config = dict(
    num_hidden_layers=10,
    hidden_size=256,
    num_attention_heads=2,
    num_key_value_heads=2,
    head_dim=128,
    intermediate_size=1024,
    vocab_size=8192,
    hidden_act='tanh_gelu',
    norm='rmsnorm',
    norm_place='peri',
    norm_eps=1e-06,
    positions='learned+rope',
    rope_theta=10000.0,
    rope_fraction=1.0,
    qk_norm=False,
    attn_scale=0.0884,
    bias='none',
    tie_word_embeddings=True,
    parallel_block=False,
    extras=['capped logits'],
    init='normal',
    init_std_qkv=0.0313,
    init_std_o=0.007,
    init_std_up=0.0313,
    init_std_down=0.0035,
    optimizer='soap_variant',
    learning_rate=0.004,
    beta1=0.95,
    beta2=0.99,
    weight_decay=0.14,
    lr_head=0.0139,
    warmup_steps=200,
    schedule='wsd',
    decay_fraction=0.579,
    decay_shape='linear',
    final_lr_fraction=0.0,
    batch_tokens=131072,
    max_seq_len=512,
    doc_mask=True,
    train_tokens=352600000,
    max_steps=2691,
    dataset='wikipedia_en',
)
Each number is 128 + 24 x the weight over its row's rms, rounded and kept within 0 to 255. Layers, rows and columns count from 0. Numbers have three digits each. The size before them is the row's rms in percent of the matrix's.

# layer 2 attention value, 256x256, rms 0.114, rows 0-213, columns 192-255
094:135148173100080159148148117155126125180073141095105136115080106073165176135179160162122152162120136100113130153147098145130084116143127135102099074187134102130141129174158108118149122145095097
098:143101137144108129133119154141124126139117143165170122136157163143103146129097116102160125132094089146113136134136138162135138085127172136145114132113094139134118127139169151131187086130141155
091:127128118097147137104069104135109154093156133134119141122132126126142162148134138132114159144162145078101101141132136154145142101080135136119142121195117103141185129114128094092110114113133111
093:161072134135133088140147161146125105110111133126154100157155138178141116096145148122089149154113136178109142118151115134097138118105160096133152153146129147111154135144093147111118146138117135
105:137160145124129084123140149186132131143137133132126125122145105126113132142134141125091137144110120153133137120066156143149146114106090116160131145124169143142118096119085135101068138139183093
098:132138140116138162105140108093169105120138119115136143134170139122131144118159128119119088110127113089165133100092105149122099154132137133110133161122098147099120115107118141123158126084162089
099:081113103108120144137159105105123131090091096156125137103108162130151160145107164109108089109164092132151147114129152111143123152143062147115110161082156086085082055099127145102158115160119107
100:123097111123103106132166124119065154144080135114127128132104124099098155180127121095125154123131129126093180152134106100125123118140111133109124105086076145135143137124105147129183116101130140
101:166112145123121141128132126140105120145093114147133149102127111133132125123101147144132144125150131152147106111113120105116149125140132137091129169145129157153111089100099116165137080171109149
094:092099146121088189114133138102118137125098131152117129143140161138140101073135151076119081156147153145139158107132171130179120119120150138156109092129136132111109138139115157145105098151143174
095:153108106119143147103099112105169136110165109144129141128107139104151132135104148113149126082137132141105122165151152104087159129121152114129109106136151116143123174163158106139137127114129146
095:122138142160112126128128125143121100120158115113110159092103144148108128172131124103113103107166092136104118126174141143102136126147092109167127112144124133154135119098129142140139123172128104
093:145116131123129130093138123159124093108106143130126133108079132117090106119164144094151154153109112151139136150155126099111125060124096127161135142148096136092109108139160118138095165134120118
104:103130135144098143108150113108138165107133098123130132127163159113116108114084140123135124094123143118136147137147151091131117150135108172120122150113117110167164136120063148125129120185099119
104:117095158197157157109151143117133112139140183135151175075152126155120151105141139121130121148142106104124120112156074196179169157110128119122111160134127145142162137131125121138123144118126125
099:148128180159148092162101125108168115130122138107165167108110114091164140119113105080106128135084113135132140117112089145198153135127147181153096115131114123126109108113144104092103161146161095
090:123127109142103136102123102147168107122106116153121133140168127078093107121133155093127130115116172158143117118138115128115110129129123089151107122167108137181152161127127142143141122152171174
098:149125178081162133116117105098112131091112123120145121142126133088112168126109119121100191145104151125106132082142142105108149109093140120142150152132091152099095155112115121122117156075135101
098:143125114103103149123107108135144112092153138117130071131142136132127137137109171128153108108124145120127082132160082149130103105139109118152103091132141161148139111107138156130168109169119109
094:065131123128146117113140082112105129154137127121162130147130126097076144097121134127105129123149098133135147128161148110120116107134128092120110113160111131150123113138106162129156140058117147
093:123116142143121083133149103136157105137132152090155145115125068149140079152128137190140139123096137184115180169114126126121134162104157128136160096127163156164176163171116142136160064154100074
092:143123139142111106155103093132147128052111132093107135128136157179130169127120123189122117178106123103104124142106122117095119112127112104121092127162096116166173143105144125133145109135111093
103:169130101116122129139136090134109163176128115113101104122139127087096131123120190143063157165123115110137141132089078077145157104097125113108113138112097139119136133118133171134146138135166123
105:172116155105130148151137158084167121143161079127152121131173131138111147137120152150109117139098110141164146111105136174119120102161152125139130128126135129088169138155130109111114081153129083
103:136129108133132164118100157121143114085165105130105116092155160095117129110085122162107158146112089085102112156168088117139136131183116149140148115108183110120090145093119107124094095129132129
101:113101144126150157141077145142133151131122120162100114129081122132161158119127126093163159171140146104170094169099131130104107144145119150148111115095152134170138149093165130107165133144149133
104:078166103117092147092116094126114136150089089128085112084124116138092087136126137133113108143111104084127113139130147088119100114133102128104112117108158156143128119096135112135151164166123108
094:154112110137121095127123147118151128086113144140132153116130102119108178128176109164124129155158149125147173155111133128142132159147119103127131122145152079132139153166136103107102110119144095
098:142127120197127095101131136200163130106118109144127129153111159089170089099105104106128156140153118108136100086125142149130150135149134175124126123125108129115083141132116145115123132138130117
100:118177145117117135108116090140167135159126126125108147110125109158130098098127183095108124082165166136109135097123119100169129142134107116124156138166088132082164094133133075091102175112151112
094:127145097098115134088089125169098163128149037146102153121166142134135142141132093155113101123129162117158121164137124127138134110178104125117088106137161094117120149114140101118191115167118155
103:123100124109096130189123125150157105118125138123152122123132129165121156091112121161114125133069098158100144135118108112121147115124080087116139201111136059134127093100130080114132147131120125
094:130122138136111116162122099102101095164139153149145125108094163104102099103137109133078124141117114128118068157150172206141119103104132143118156148182121134136114144134139124136118150115122164
104:131060093102095112105080140130175074149114123117143165136136111148108130118086141130121188090095128140149161148129116121136141132160144100104158132145114138181128097155142097124066154125116086
101:113136119115123129102078109134118120149159134159104086133103145111142119099156108099125144160147129069129119120124136117096113129118092151105109123193101177135131097149120156129144124154133178
103:133055124083114152144059136117120135084082100134118143129143124123081135082087124125142099137166106135143097128166111131100154126168118119090142063086151170148100106125122144128119155129151131
097:084129097149166119158148142154115160097098149118150159136190137096142151112109139112124150135142133120137116138119162115120117117164150122102114148157142099095162114123163116144119127146097110
096:094151129145108151089100126130154120130072118140147132113157121093137131120156124128176134134081111083134136142141081145089147119143090115139126131170170110151122131162111128137142089114076169
105:140165155117080125115152151103117122152115120107141173089159118119133116126122116109157134100190130117099153096162115128144115089132110074143134172145143146143138091117147139103097087147136133
108:130152129140149109167113147115170098113135136148145190131124159094113138126109097120138131119137155134082170149112132143108154123130096158135124105116157139106120106114106089150105142155125089
105:166100194152098121134110119135114101115160127093151172116122147132107113173114129141117095105122130124112154097114099125115136149148125164105143117139145127081154109150148134146127136137117130
103:129112138108118118117112118135117113122171094131161169125146089124091125161134111113166107132144110152117134114093144114135107076140158160173133128143104138107108089125132138075131149141105133
098:135127170159148085092124144156137139142164115094121154106123134135158130105170116145117112147076138180093105091100160142126150119099130150119152148138153115116148097148099082164094161152098089
098:156147148156143111143121094081133109101150121194109107138127158126180136143115165138160144104132112147123087154087158133141103133127169164125086119132135112133138099153135110133145152123138154
095:147118073128162164137135148122129161113114145158135131081157168141101142134120178116128130083164143167150150159138100132120127150109099095139151080122181149111133141079158117104113130099126118
094:103114155135126176097125138157150149096159123109084161118128134170158153136114101163084132156107148110111106113131174118164128126115076109105137091142093097120118109157146140126077144138148122
105:111147095168113121106169129137104131147126159082119087118119138114108112110145108099121135123135122121140101143149108121126109150116158125133118120106093130136105150114133150140128140106128132
102:148117176109161112118102130064127120137086112125121124107135111159123145162141107187135132144076086103149164119122090147127121129125139104126149092120131115114160151161130132091142109115140129
097:161141097135158120157108150156119046146115162113125100161131113155157140086133141105091101068148163128123125127109076094072139107136109095102139148152102130175133155097098126171143112102112127
099:115114146156167094121131128124130157094117135114112130113128081125131144135127140126114118138100139122120098144138111130131107116133106113118161143104135120134111169139122152168116115107171142
106:089097127115150109107180104115116130142126139127161169108139156156114102125160167128154107134130173133136133188118143106116170121110101139153138113075133130148082138109119123140123156112164115
086:131132209133131106111148128126153119161090137133068101138112113150148148115141122142098134160127146131125076111114201115151138103123136120095112157118090155108128146116091109129121135087151062
103:157126131175137177171141155157142150141139137147132162090143066128098128158097116121137118169151120156110136141115160110125160106108111118121109149102090112144185090157143122154088124134139111
106:189139172135139119101112143098124121121141158127169110115133120130129125127120138134162104097090166123127163072112135114159151150146114119164159079155132109138130065084142118135112127157151085
089:116126126084130142147072122139150099140103137125110086103164155085140140118147145069130097117087115114120142136157177158125134127133098125153113087146096133123132142140163104143148142155086113
099:177130128145138151143167140114141088093123137118113138108139090156142102144127104137132063086099171090106115175102120154138136168110173108135182139127119135138144125142154127107103132140095136
100:150097177129121159167113113102130129098150156100151136115121110142106135105108101106122145156079163101103161126095131133088143115109075127112130181172128132099137125140127135085087146152137079
111:101092162163157136141083121104109149136208137121113140139160127091146111140110087126132140125151157113112160132116128129127132152104106174127129107119083095127105172128131149151106140135139142
103:125118085163110144103127123122111149159115122139120120133139147150115155105106158094115130134126092192157114139135154124078070130130096144115102152152130152150146125123123125108135160149101113
100:184149098139112165123135093138114133142110096136102132131136133107160155112153139116142159171087111169129114143104146116094085138133143146101082088078113154118142111131107171146182142117137124
098:098141070163110086114105112107096155146096161150109145140153110124154137097136129133133105144107129174134097138142123138123139119130107174067120140089101123141150110161154128102078096154118145
100:115088139152124128116095101117142123093109115135098121124137133139175124108107177127131182134123153135180141107145163113081130143142120151131097158137110154130122107109122168161183117143118114
097:150132150135128099141093142120148113163148114132101123120101139129132099117172107111121086132136144098125126087100174117111128083154157112167152135114170109136095105143139154135140100109125133
095:120114060132148134120172153172131140115120113120071127133131165111138101111131115114158120139115105093127139121166147127144100172132111129137122102096189128124114137132116135127169142111103137
102:131116106100133131114099070128094136098128101178138127168125128112078122098122141052129106105117119114120122128159140145119139088094132077148140172133129123157154129109152121117142079110097129
098:121125149170107110151141119127153178127132117134146134153136183137122112177087126119121195095126087109155146134142107143110142140128102119109127094132114089164134087133086141111093109109133111
110:153122174079098135154129167129141138135154138109155110114183082190127155117153122122115127128144102175112138109111133152134168085138110149118191091123113135129154110132074076153087146148169126
093:117179118142096110108079143108095137067124128158095092133080147131092132100120132137110140169107142140130138116110106141115090113138142135132137150136128114109134127131158131109143148087152163
108:149069124118131089130085157144147094149156144149143154095136137152122177122134134158110113135086127080141140162085128125151134162131151166124167096114127124156155099162147124143116176151150127
093:103178097127149168109117141095148125146101107115109076134184127155132120092139154128105142137114126125075083131104131133093149152175134133133133143124125148126136088086149129174120173165120111
091:121157118168138143138133120125084131109115158138120095157167133083102188136146141088098139132151090123130093103104127151115145129118140101111114119097100162108146120086140144141139132150100153
109:131131106159131128132133157156059148155098084100176153123087109102128108121110121159126142172150168161142182121130097136117155103133136118139118136160129126127101148149123160139128102135131123
099:118148115141152141171134148124133164132086121130153122120116145132122143107146146154161107111141103106124141126131153145111145112170114132109141140137180156129088115156186123137103092105121114
099:108149150142122140130113123094128157134148121115119109149097121121111138148157135182117144134136134132139162120157139161145192127111148151083173100112113090148100145117107143093101124142161122
095:113126124141119154134109160133105125166168155130101123122115124090119131157127143151104172124107153171130147134076129101170170098167119096165119175100122140153167156112149102141151122107100114
102:109146159137131145119048170151133068147132142187130158144154148125114140141136164129154115123153106147176147075128119102121146130129122108135113135115120105129103131152135115156115153104153159
094:147153111121139111165159116152121173158123092118157152110096126097171155133127139160106153157108173125110131110138145168079107103128123086116162107143136103138122116111143183156185111145122155
098:107080149189155139102096110123152119119163183076126161110094131116126182118123133110157140152119143129121142151123151124114128134109116084089150151113088133099103126139135140111118108106166116
095:100131102155114155131134124110090142126116118167118123132110133116157145126108159129087141112124158110140145143154136144166122102085132091162140098086154122110111124131157157123045114112158154
101:099126123116103144144112095141117103130092110164134123155106141122118112101106113083122135146068150137150092136137125147090117113145130127123123131119168156111104139123150133090145111077117146
094:088173131118122064163105117074102139159154107108099139152088104158121153111135120116102083122107118145151161144114154144129144079159141150122146103100136177148120143130097149111130096138193124
100:142140144120090106082120158122132129147144089151134110156166134115148118104109158128113128136132142122158123151169105136162071136062108078132119158139112130166109130128167146112112140098104157
096:151097131109115098131155144124137149108147123124132106096126070108112092129101194114122085137097114061130133098128116109146134107149122142150110132120179123104120141117143137114111137137162091
107:097155132055134137118151110090115079164140145106154131133120143154134147124132113141151126087163122141102112154143093172102125114089094128113104129163132117166153156077139137121126116131143165
101:137082131098115133139128120132129131106111125125141141115129132186110124112108141093118151113134103107096103159135171156145175155145088090139104150128150150096089108118141111146107131152132125
106:114093089167084090108117116110083137103102114160104093142141109097078084117090090119147123109154104134136115067153131124145117141160117146115105125173135096127110135163126143140105126144125118
103:129136154144142084088137133110145102116149118108130143060144156112133160160141129162090120163129152137123174130080119137150153130133147098102165102139136085122150143129129155100136113116128126
102:142147105140163132098119126098131102116123112143114121145098176091172177102154141100137121141180123146121128130158112114098113155094148092113140129129095136122147126102156116091175152122106153
098:143116123115152121099132128138117119128147190176171115140117129051112120122125097136108154167143131159088112165123163103108107129101115120112123149151120122075113113167126110155100145143092131
095:118132142153115154112162128118118130128131128102131210106166141156144152111063113114129110135167089139145129112131108112156095083124132082097090084131170108118154196125119091120132137169178124
095:097124094127142134088136112100096118127146128131095122146181122103135126100161189128102114148106154161123075147096135101150086158126158119169126087149162104136115082069110162166134116109135119
093:143077158156107112165082146102179154122156131133146127133145134159136148096127155109142133104127100135138085081114136139087100167080151102134113119139190141099112097115134138145110145170127122
101:121135123153094143148138094107112154106085118178085108142134157107193121128125108126134145154086091119112120140116141114153111124112121110101091128088145140140095099112136118116132133150117105
105:119101085117113153128123146136126126141116118138076138133120101087152129156108130100144113138155141154123108144200094167127088099107119143162104176153088111122124176137170174153116124174128120
098:092118176140159155153130159105140147086144152108108112116083146123150189138144136196115089131139119107082124142144150117103113106192141107119168140130085118112117122139111126124138133122174128
095:131128126146143131099115093136127141115137098098102143120109138144155115106158102141166126124116135151174128142150139098112141152133133138134124149126116129141119122116118146105135151108089122
099:129137108130120100098123130129131077128135178134106175083137143123102157133107057095115156160072126143059103088102109147113146143165134126121147120135123116131150120096128125113088128141125124
101:139097119121078150074136086118121171139133109112144127136135175120128171101093141118122119108126117094119140110133102135097119104126101133121121096137123175137087150137147166110141142171130150
103:129081110099116183154113113156167132157171163108170114160164153167142142116158091113098109159164097134135160160153129142096087136097134118103154137137126172141109156115140101093130119089142141
097:122128090122123223130137104132110113136158135114100079092116098135135121142128169107127082109135135120135106105134150083110146134094108150147129164126163163140179148126134144106112122145119140
102:115118112133130103110086124184134129138152128109128080148127140102132167095143156111078146132096166113116161126139161131136118099139123109111176119119129118154087133141099072101102146119121160
105:144147129153122108106155154134127112108139133127131170114113144136108162116136136118160136136118094094111136138118130147213143212096154184089123144155104129130126141169125153111105128138150115
098:123155132165132088097129093149122157147130143119173105142126128161122152125088070083137135149136133106089083146125129154133162088069150101149122121138108140093145153098157142116132122095120145
101:127064110156136160160092148127119105184147182120152130119119125099135120131123124149141146146117116126139170101124111139153161158119136105103154124115139116094134166116137104186114172114148142
097:153154125082160088139137111156138135156123156114146169093097087168098134128144168127172101113112126126124150093136142158158123176152108095127120146135149139089159143094105116093099138099136121
104:119120134133153112156131148126136144151130148100177141113116118146123139111150165107140100159107133148096148137116075106153113127144164143117126144098163109099116159140101115097114106142124128
093:121183137126131151111142124098165127068139103150136108100159124095138120140119118153081167145120141077113145124118156143099125112119132145132127132097102102181089110068096126099167111133141139
096:102144115112100160127149111100131116159127116140127151129126135070116144131121132112095106139132109168150115142139115135087151154153145145115101146122136131107137113131155144141140089095118129
102:133138136108139152149145118114093126149137119161140145134145094127116147123132094127149112161123073113089093132171129126143152166084134123138125104113172105138117114129118146115162123135124110
098:089124132108100153110145144169113133141111123111129118148130126100138131140132095161139112123144156137119134116122147147114113141123146080165119160179153116108136115127127152115103144116162151
101:124130098166156120115125145127114137133141165108129118133100113108124095097144107154160157141132171143148131155190112119075139117164131194136090153130131122125086109145149138128166063149156132
098:137119109112136137131143097116094149147144094143125148131165095100101123124110110156151164117154126129091125111109143065130125145175119138149146137180085104169125134132141160130130135113141118
093:148082161123149082116139112092089161146089103090089149114120160128099095143139139136148128117107140107149136120116113161137111120125130112154150132127128133119137116106107110125096123128119121
095:156099123151122150159107129107120144146115143132139167103115129181109130145109155083109137115110122097112137143128151143088111116105137173160143112134121139125154105123171084134131104163127116
110:154096159080151125157154113156162162097132136107143180120151180128106116138087158106129102122132153134144117126152140151130135115153129104128110115162104139141118127134131103173138144133180129
097:104116133155144132132120144121113099149134129147132142130104108127141192147135075157097119105111131120092122125130138123148178146155099118158114143108122125172150138148140110133145097131130105
094:125092145138123116119129161098118116125104110082118080136154164163116103137116129134139131130107099164097133133114151129141087149111158112148129150112141135117100140145129135089127143136118163
101:146117097154107140113121145097063105129147134123114125132105104163128130130121128144107137124131135120122164111137141126135128134106112098090162091051047116163173131115129157139141132120141145
103:149139081110116107147183153116173160138109126121114126101159171137082126111145100172135115099126129135100113124159106132111137125118120147072092105109103111129087152150177130104086189081128089
098:155146067094092108122104118128104114139135144097109119152106153155115104112109149116155138125116090110128138134110124169158120094106136138089092127109127151106100103147087127122172068176119104
099:121114156139157153148143140094110142143147130129113126142142166137111154127134113136159147100139109175132122116122098123185128093166123157154129187116137112152127092183145134161141108107140118
099:093122134119127126137149103075105104160129159139110096111122105147174157148132129095147136120165121140122112156180140090068051153116135173128160109133050133114132138111137124174147114108114132
098:114136131095164124170145166146116142145159096100162110108142130119117157095147157160140137149105127134126120150134132156130126114157100121095078173133126112126117084097100098138122124134099112
097:099103138165151091118096105135129140110153111153134143158126119150095114090160108146147121125103155163112178098133179121147152118118142146112137129142157125145103120103113114139151119133100075
093:135188143085148121167140161152123158139167154133134153119089077156131129175125131120131126092113098126135127157132099180155114134142097126140142124144134142136135175116111138133159149146156115
105:128131121126108131118098131126103142101134170162093146199116146140134137091130149107097087113172124117128070116128143138122112130132121116134101138145133138158166125116164162153166127184157140
097:136118089099155153152131115169153111131098123129113120126141097099133129153089171147114120152149149108120123152153139162162114126146123150154101119096081154157154120108120112108124126131121156
097:185108111125111126121120130153147099127122152154130162123134141126092157126118139160151098129159154144089125112080067139159151119103142125097125176132106071149172167136140124116120120104084143
102:126130151129146116111175144126131126073137134131100129136120144140161119107128125153138124165154132160138135108143106144124106135137120061120130074171116122151090094120104143120091132139139095
105:128142093106129153147095135121175134162124134087080163124150133100105103158108169104123144105137162106150136106139072086113094117195137131080078143184118098122156175140150090130126093107096141
110:153101113119134131165147080132144115119126130095122119157132125138137167130157096123126126144100106092171172101165124148126185131106135116105157113184088105153139146126126171122147127125122123
109:123146121171177095137130115134150108140142120103131131135129135119122100122104092094100187139121128142151107076107160151139146147125153115128138140156117103160141114108150151123155116119116126
104:125132124107159135160189141118188133145173131162115105133180120167085098150106112159086125137162096120112115127148080112100151075127128114143083124166136123144124113078143141141103138120070126
098:153096124157138175117116100152095168164141142156140099117105126115183175075149113136140171168097128141122157145126130122119137129128177118095133089092110136075132150098154127166132179105150132
097:113106107116140140135127125139181116150158122147123161146147123171124151159085124148133140187114096165104170119160138124154111160123128162103097142115108111159116149126163104102136077159137131
098:143115127112102099119119130090159101109128129124151153146153139090130095143136150091106080117097106155144145076160110126130129099118086143150110123053195153125156136133100126132105098150110104
110:094125124134093086165139105144120161100120100125097156124127131130134105119161106081124140104085178112116146133114125105144130162161123101109125161106150110116077152122110132131109131139142139
106:154100159103133133145113136104160121133140086112136131134121130145149150089082132150121067144131141117117129092116133137111092096156092112122106117158135104148171141100170142089137108134091102
097:111119118081136180099127144131154113075138147084136149158153118140137117134113135172128141120145117107151096165163110123121191152154126176164111132114117124077137153158086146105129145116129140
098:156101119151116162172147149159141149140113122155122151129099135151132096105125084127124106162148143106154124126150130133172150112119119110152126131137133136151115176142086102093103122128077120
100:077149102179148125127129145166129123157101172145121123106123109149145146099109126111131157152159090136140109141118124149081128114134134146106161118148124089145139103102136113118118166118110152
100:126091107095134120110103147120139109136165113131117170129133139173123119100123139132125146116125107145083162093137129143160111106087176134156132104146160148096149145131110116121149131164104117
104:125114115135141109138178096165145124154125132136168131133136086126099137127123164130104095181117127112132106128141149112106129138105108110108142136145132122196152117129149156157139114127101160
096:129120119114142159102094135132142105101116106153121101137130126110141122139148142152109124138132107149076157157114134130136124135162116132130146136146113101142119104117147085143135126131118141
106:101107132163112084107131152156127178173135125127144093114139112137092113109125131121148097143176115077122102120126142085140115150112117151166133117136135147107092160150143145125143113090132099
091:128110118141100148128137114139142186207079114116130128149117076128100119128122129115123105101146105129105081157122148126134124108127171134113131149115148121112111120126122118160140142136107132
099:134162118161135105143156108141120197144158132137158116128116132183112126129124089121088143139107114151087124129114128101113117165104091097099160153115112140137130110125096121083092136105157120
096:120113153105093121160103144126125153135140146131125099154170078127134110107072135114098121148122141108143159108117125140106099133131127156134129137098120145110150128179144143148139131171149102
095:147126101157120127129125104135138100115121111169116126094123164135139144134136134118131100096113137176143106094153122125123139110149147087112122110054174124149079136126110169113120142129134138
105:103105137127131127129102090134103099106155148149130124153121120141138112115154110081151092045142148144137121142141144117159135145177138116135137089091096144114125076091121131135115121080120165
100:162127111148115155101114142109182106094112187143111163136103142162104145134093114139123168148110122155149120149120114158126154110112126097093128109114146139166147106126138113086115099125109148
102:173129152114134140161154100169158114089121106151095147141174124145136140151126115153122124114117088109093106104150196193157114089157116156139108164161115133135145100104108159132112140159107087
101:124102138107138129166125084148105141122148136103159119104119129129123131097159160087136120136105091141121172175167138134104134112184098124101116134145143110107157155140129179136172134138137108
102:113110083145118112148159129146135122169120144133132158113151132118122122130201128141148142097194139124160120130131125140122161114127135131132121096163153105133158106111162111102159113114152151
105:122122133128134162113109119125109055135143158119136115097133151125118171105135155137124152122105106141115153113123121140106126113124187094116146159136142147149139077108123133128114122116103135
094:122193140120103133159110079149129147134072105150137128114106131154127130100134116129121125122100100103146125111128120115148132096162094085116122136100160159128115101110115115069150130100112131
099:111094106129150101127146146124123124114117161098147131144142127133135135143098148134096130088126137180108163129146084123089124144148118166140133087104142090115157126142156134133131114121087134
107:140135162162154153115128118110133108099140095077143097118136114150101118112092105112159093135139132108113098129110070132131133139082103136121138138169128127123118145089141131145161130170118105
100:129169105106153136067155139092126098151137126165151108112100126136098131122166097145122125097142110123137138146130126130111129162166133110140121131107108090146125132064145110106129111131091134
100:171158095091120128133126100143129136110147113160116131115137131133082108111186118164136159156099145141156080145103112130097085119112113131124143075142116137118129137114146130156151170126146119
103:100106135174178114101106104111121132080129131129106135126097114137108167136145107156132067107146151073141119147125126146100091156164155121130140156144156105103144096128145110133120114089096054
098:130132116142073093132106158144148117119093164172131146148090105126096142117094115137132125127131141135154137156122066146133109122125154088103106111109154162122132092127152105113150170106095184
096:135121142131091157142157138155118122146119124109150136153145152131124097141152126082148131153114154092112165100120101129126164087154155122132091132133132088105119134095120138150153071098117146
095:091120121099114121084088156123146144117132110172125120105130116120093144125098134158172160151119127142136104114154143092144126114168115125128148168109130121145124122111134108103137101080107106
100:162071101158149130172120128130167147160153111115152115121102132151143121132128130127134162128084150100120167120121129135081149115133087069116165144147096118080107132104173078126094136148110144
107:084167131156131103117132107154098156124146090183106134102157079128142136088090116109140079116098145124130127129159144103153157115120108151120096107145114132115122118167134109125114099130128114
107:139138126122167096081106131151150147114153126142132107127145154158148132131121164151109181131098133138116149100132154136100124101083126106126099136130142152151137124116128165196164165120154135
100:167154121139124160125102139131140128159159127156133166150172129130131146107114094191100101128169113147113138084094100128141133165147140133155131150135160118152133146125124153083120127127143131
099:134108121141143143095126124141118108126116166113127110120174127119143195094113115142167072185129099148173152121144136124168128108111156122109149110167186139138138164143114119104083157143139129
098:135111148115157103123090133101113107164164110150100152113143094130125171124101150122085150132095150110071103127139167159087094100177124131123146134105124164170166120143132113140153137138115154
098:144125107117136126123189117086157122117108145133102163140118172124147117128116099135157110100112126134144158142117097118114100164092126153163097130144132124174092102112137120121129146160107159
101:117132140129120118117121107157137110118124114117111109111059142101104166089141123116136131149118126135124149151127156156104137157151124149144126132085122094133122112151126150173140138104112087
096:118139151159130130143124145118163116162100173147131138136113141099109146147096087159080153117105127134101163145125111139079117159158129104153131112122120153148127070122124136183146165121120126
101:125124133127111126167110127148126127125154142143109113116171105122139130153088132093095120096164093116158145122154138116117172150161169105078141144100125107118094141109133157142109149114141123
091:102154089127137134101109106138071152155150150157148117184116116066099113119161148141120136168103135123132136112143138109132113103095133154162147153086139129111110132118133128098121108146106103
105:139135108177154174117164146157121122115112108132102117153135127089119151135122123083164121108139123097077146163106081198123124095117124163151152110145098121120113090094124131134139134133131167
103:171111120115155112098147157129123148158111107150128118129101133110147100080120125111117132108085132114130129128154117062097134144161119153164152122140148140143094075151111156161149121149109141
096:141103100093115157141077106144131093163125127153135130112153080121115146087107090152129105093102136124100139140123133155158128095137174152116134151136149165109137147119112145136130132113128152
093:127127164140090121136107119110092160115144085130115111121094130115094168116171098151122116112148098141156102164168137127123070150133118151161136127106118136154156161145135121136124158139137143
109:120097105126110125194097126148177123138110133128122175138106113161143121128167111091130126129139143121114200166159163109120142174112123151129133130078125123123086110170152123134162110122092145
100:135133125115098108118139099178120111122114089153148124156110148099169142100126134069161123124116164140136106113094134110122148139147135142115162157153135170148103108147131113124136138166115138
099:139139156158103110139123109124122113148159143128127131148081140121171146138132133131145158139140096193107113127157123145131180173089111130116128113126152155122140128114132096124121174141106136
105:121081125114111144155097169079133148170132123125112137121163137132073141115120089123122107098128138146133138136129148110102167146113132127130142111123135090113101163139148156134130135130135139
096:142090163151103116124104157120118109120098166092096104097139124101124115094142110127107153165109103104130094147125133152135145093128197135092138117136148091118142138189114145147109132144110105
097:070145122115123141129127144127130088144096154122108111135130149129138128153132118173163133134124178137163140119137122143105144129141119084148138084201121128136120118114152120162132149082142136
107:150082105112122141120121184138117101160168099130122109107118111104129142131125115130111118153122105117150121099131127131124129138171104150121130142111107157084119126091135151152120124143119106
110:158141129149132163141155116148084118137119157149130143097151132133116112139137139157151120112162134142101087125133133104113139180140135153132145167130166118079126167127167115126109072162122116
100:143140100127123107134132119169128123075125136152115149120109120082099142123094147115102149150123122090118096127123137120106105165165186146137135149121095121136126118137111156184145162129097112
100:129175170092079105132121140119126097139099079112068174151154129132120159114138125111108128122101141149144156137112118124132132094139158135133148111129111143127147165162081118133150127139139152
098:127112092103119120119119077127129106142131112141120127106142128109109101142112124154141130102165155163104128133139104115118099139134140109104156154108137115101138156113132122122122137105067144
100:131106140169115124162109123162125107117145118113141152158133134093100136094144064164149122109156113149125151145128138107123102120106141132127122123140144143125138110107151113080090097119128072
101:137151160124133195114125140100121143106097097156097125117087147119154170145097152127165116121134119126131112085130119142133124154135116180146125108119118145130124153155138142107130170151154135
107:139128121103112145137072054127166136164094109127145130135152139113129150094171122130124133103111125116109099145156137127118102170122144114126116114118123149141139142120111136153141161091115091
102:100140120141178151126094101139106142134172138097135161113153136066092126109117116096120129108103141130128092132139135130148137129138052125114137138124127151125092132121121163134127127175134163
096:100092168111114101119140136155136147118115144138155103130098098122094159111105164181133133145116087140140156137143148102108134085122121134110101114126159100094109111137125148070131109099142107
101:129116143107148146165167134118135136100118183107116137117110154171124108151116158164121145120101135110086136172150139128126123115121145088113131149120158105141135135132162096180144070148123090
091:110139141134140092148102133094132117105148122138131134145122108080178171105139162144142164099149139125131122130108151151128174091097097159120130108155144177122110121156115140123142123123106129
102:139097147083124107161087113144158155176090157122114132132129190156169128147120114129194115089138156090129150142167167190098140120166160111105122166099131137142132153159118122112084115150146162
098:137143099153121079131155141107139105128096137084165126126132116151123149149165119153089107146101162108131125106163122154117152123135070090117106118154105147137138130144121119142114139112142070
097:098121123122157096100125130123129167149106110155162177107117150125105082126130198163160091184105129106103141130120166152129109075106104159166124140148136140131130158094100117117111132140115109
105:111125103154134122109137119087132141117117139116135086120126168165112117118106129117102143130114182122148135156160126198110149083149143095140115116140093110140157138114158126135123102083136124
114:160161078113145106106113150133114095142161140140110091137096117146153123120110135117143140090134136167120097112100100132130116148135105142135140140146126127175132096091141103112102112105118160
099:117125132109136107159139111087191131121112104077109097105124117109171126141113144089128126158172115115154175138134118110085110106133173137118178140136116124074114112168152112128123078107123179
097:139132137109089163126123131111138149106158117099117149131116125125089122126106152100148171164134143093107130113105144151079164151138145125154105151091106113112131134127108128123147109167119136
096:179130158095133121105144129130143141178152124100158090135128147129136157131141110098092164153121103113109128110141149133120122135128115154107125080129162131169139109097077109105124114148203091
096:118065126101096109118083122105168144147145111100144153095137116103129123105110134169107145132084148123108120169127100153134124135148143104162162124165117118107109124154165112134098088146151132
102:114167144120116113116129131120099160109115150132140130109134141117139175136157116098153090094174129115141111117115133123121135099117121148124105102129095178155109123088114137136173136123129093
097:123140104129134130109110171145120091113150119152122149108121089100123156131136101118116095145140139105122136170136161143100165104147122168155086154137139119132140143139154141090113087100091112
105:118102140115132116133142140174117119144112104177151099134122127163127167163137118113148153136141108159137097160160106134099159137100114129103133148133146103140158152108137144139111136100143121
104:141114127107177128120116135178151139165121101159133101147121132111093158124124151143088123120120117153115133171121145085124151123140113154110127125165090131133113102096107145114121123120132160
109:110139108124109088169136143135107145104123121121137127116169123134150141107157121130158120125119140112140088188195078079138122159128123129185153154121159153135163145170145127152142122099094102
094:122164091126128142156130107094159137104150113124122124129107121108118136128127155144151132151117116144141118134110146142112121137151142173106134108148124157139158142135108113152135107135150153
107:137143154118148106131137107116136122093072117154140161119130104099124127178149097138141138113143146121151147144114123106134118135166118101167145122100123178087103137102112089143135128138104124
100:100093131157122088114144101129117133148145090126115151141099093132127090126141135146157096095107125132154117142124120114107141112161127139138117078097169175102143153162127137166136128134129121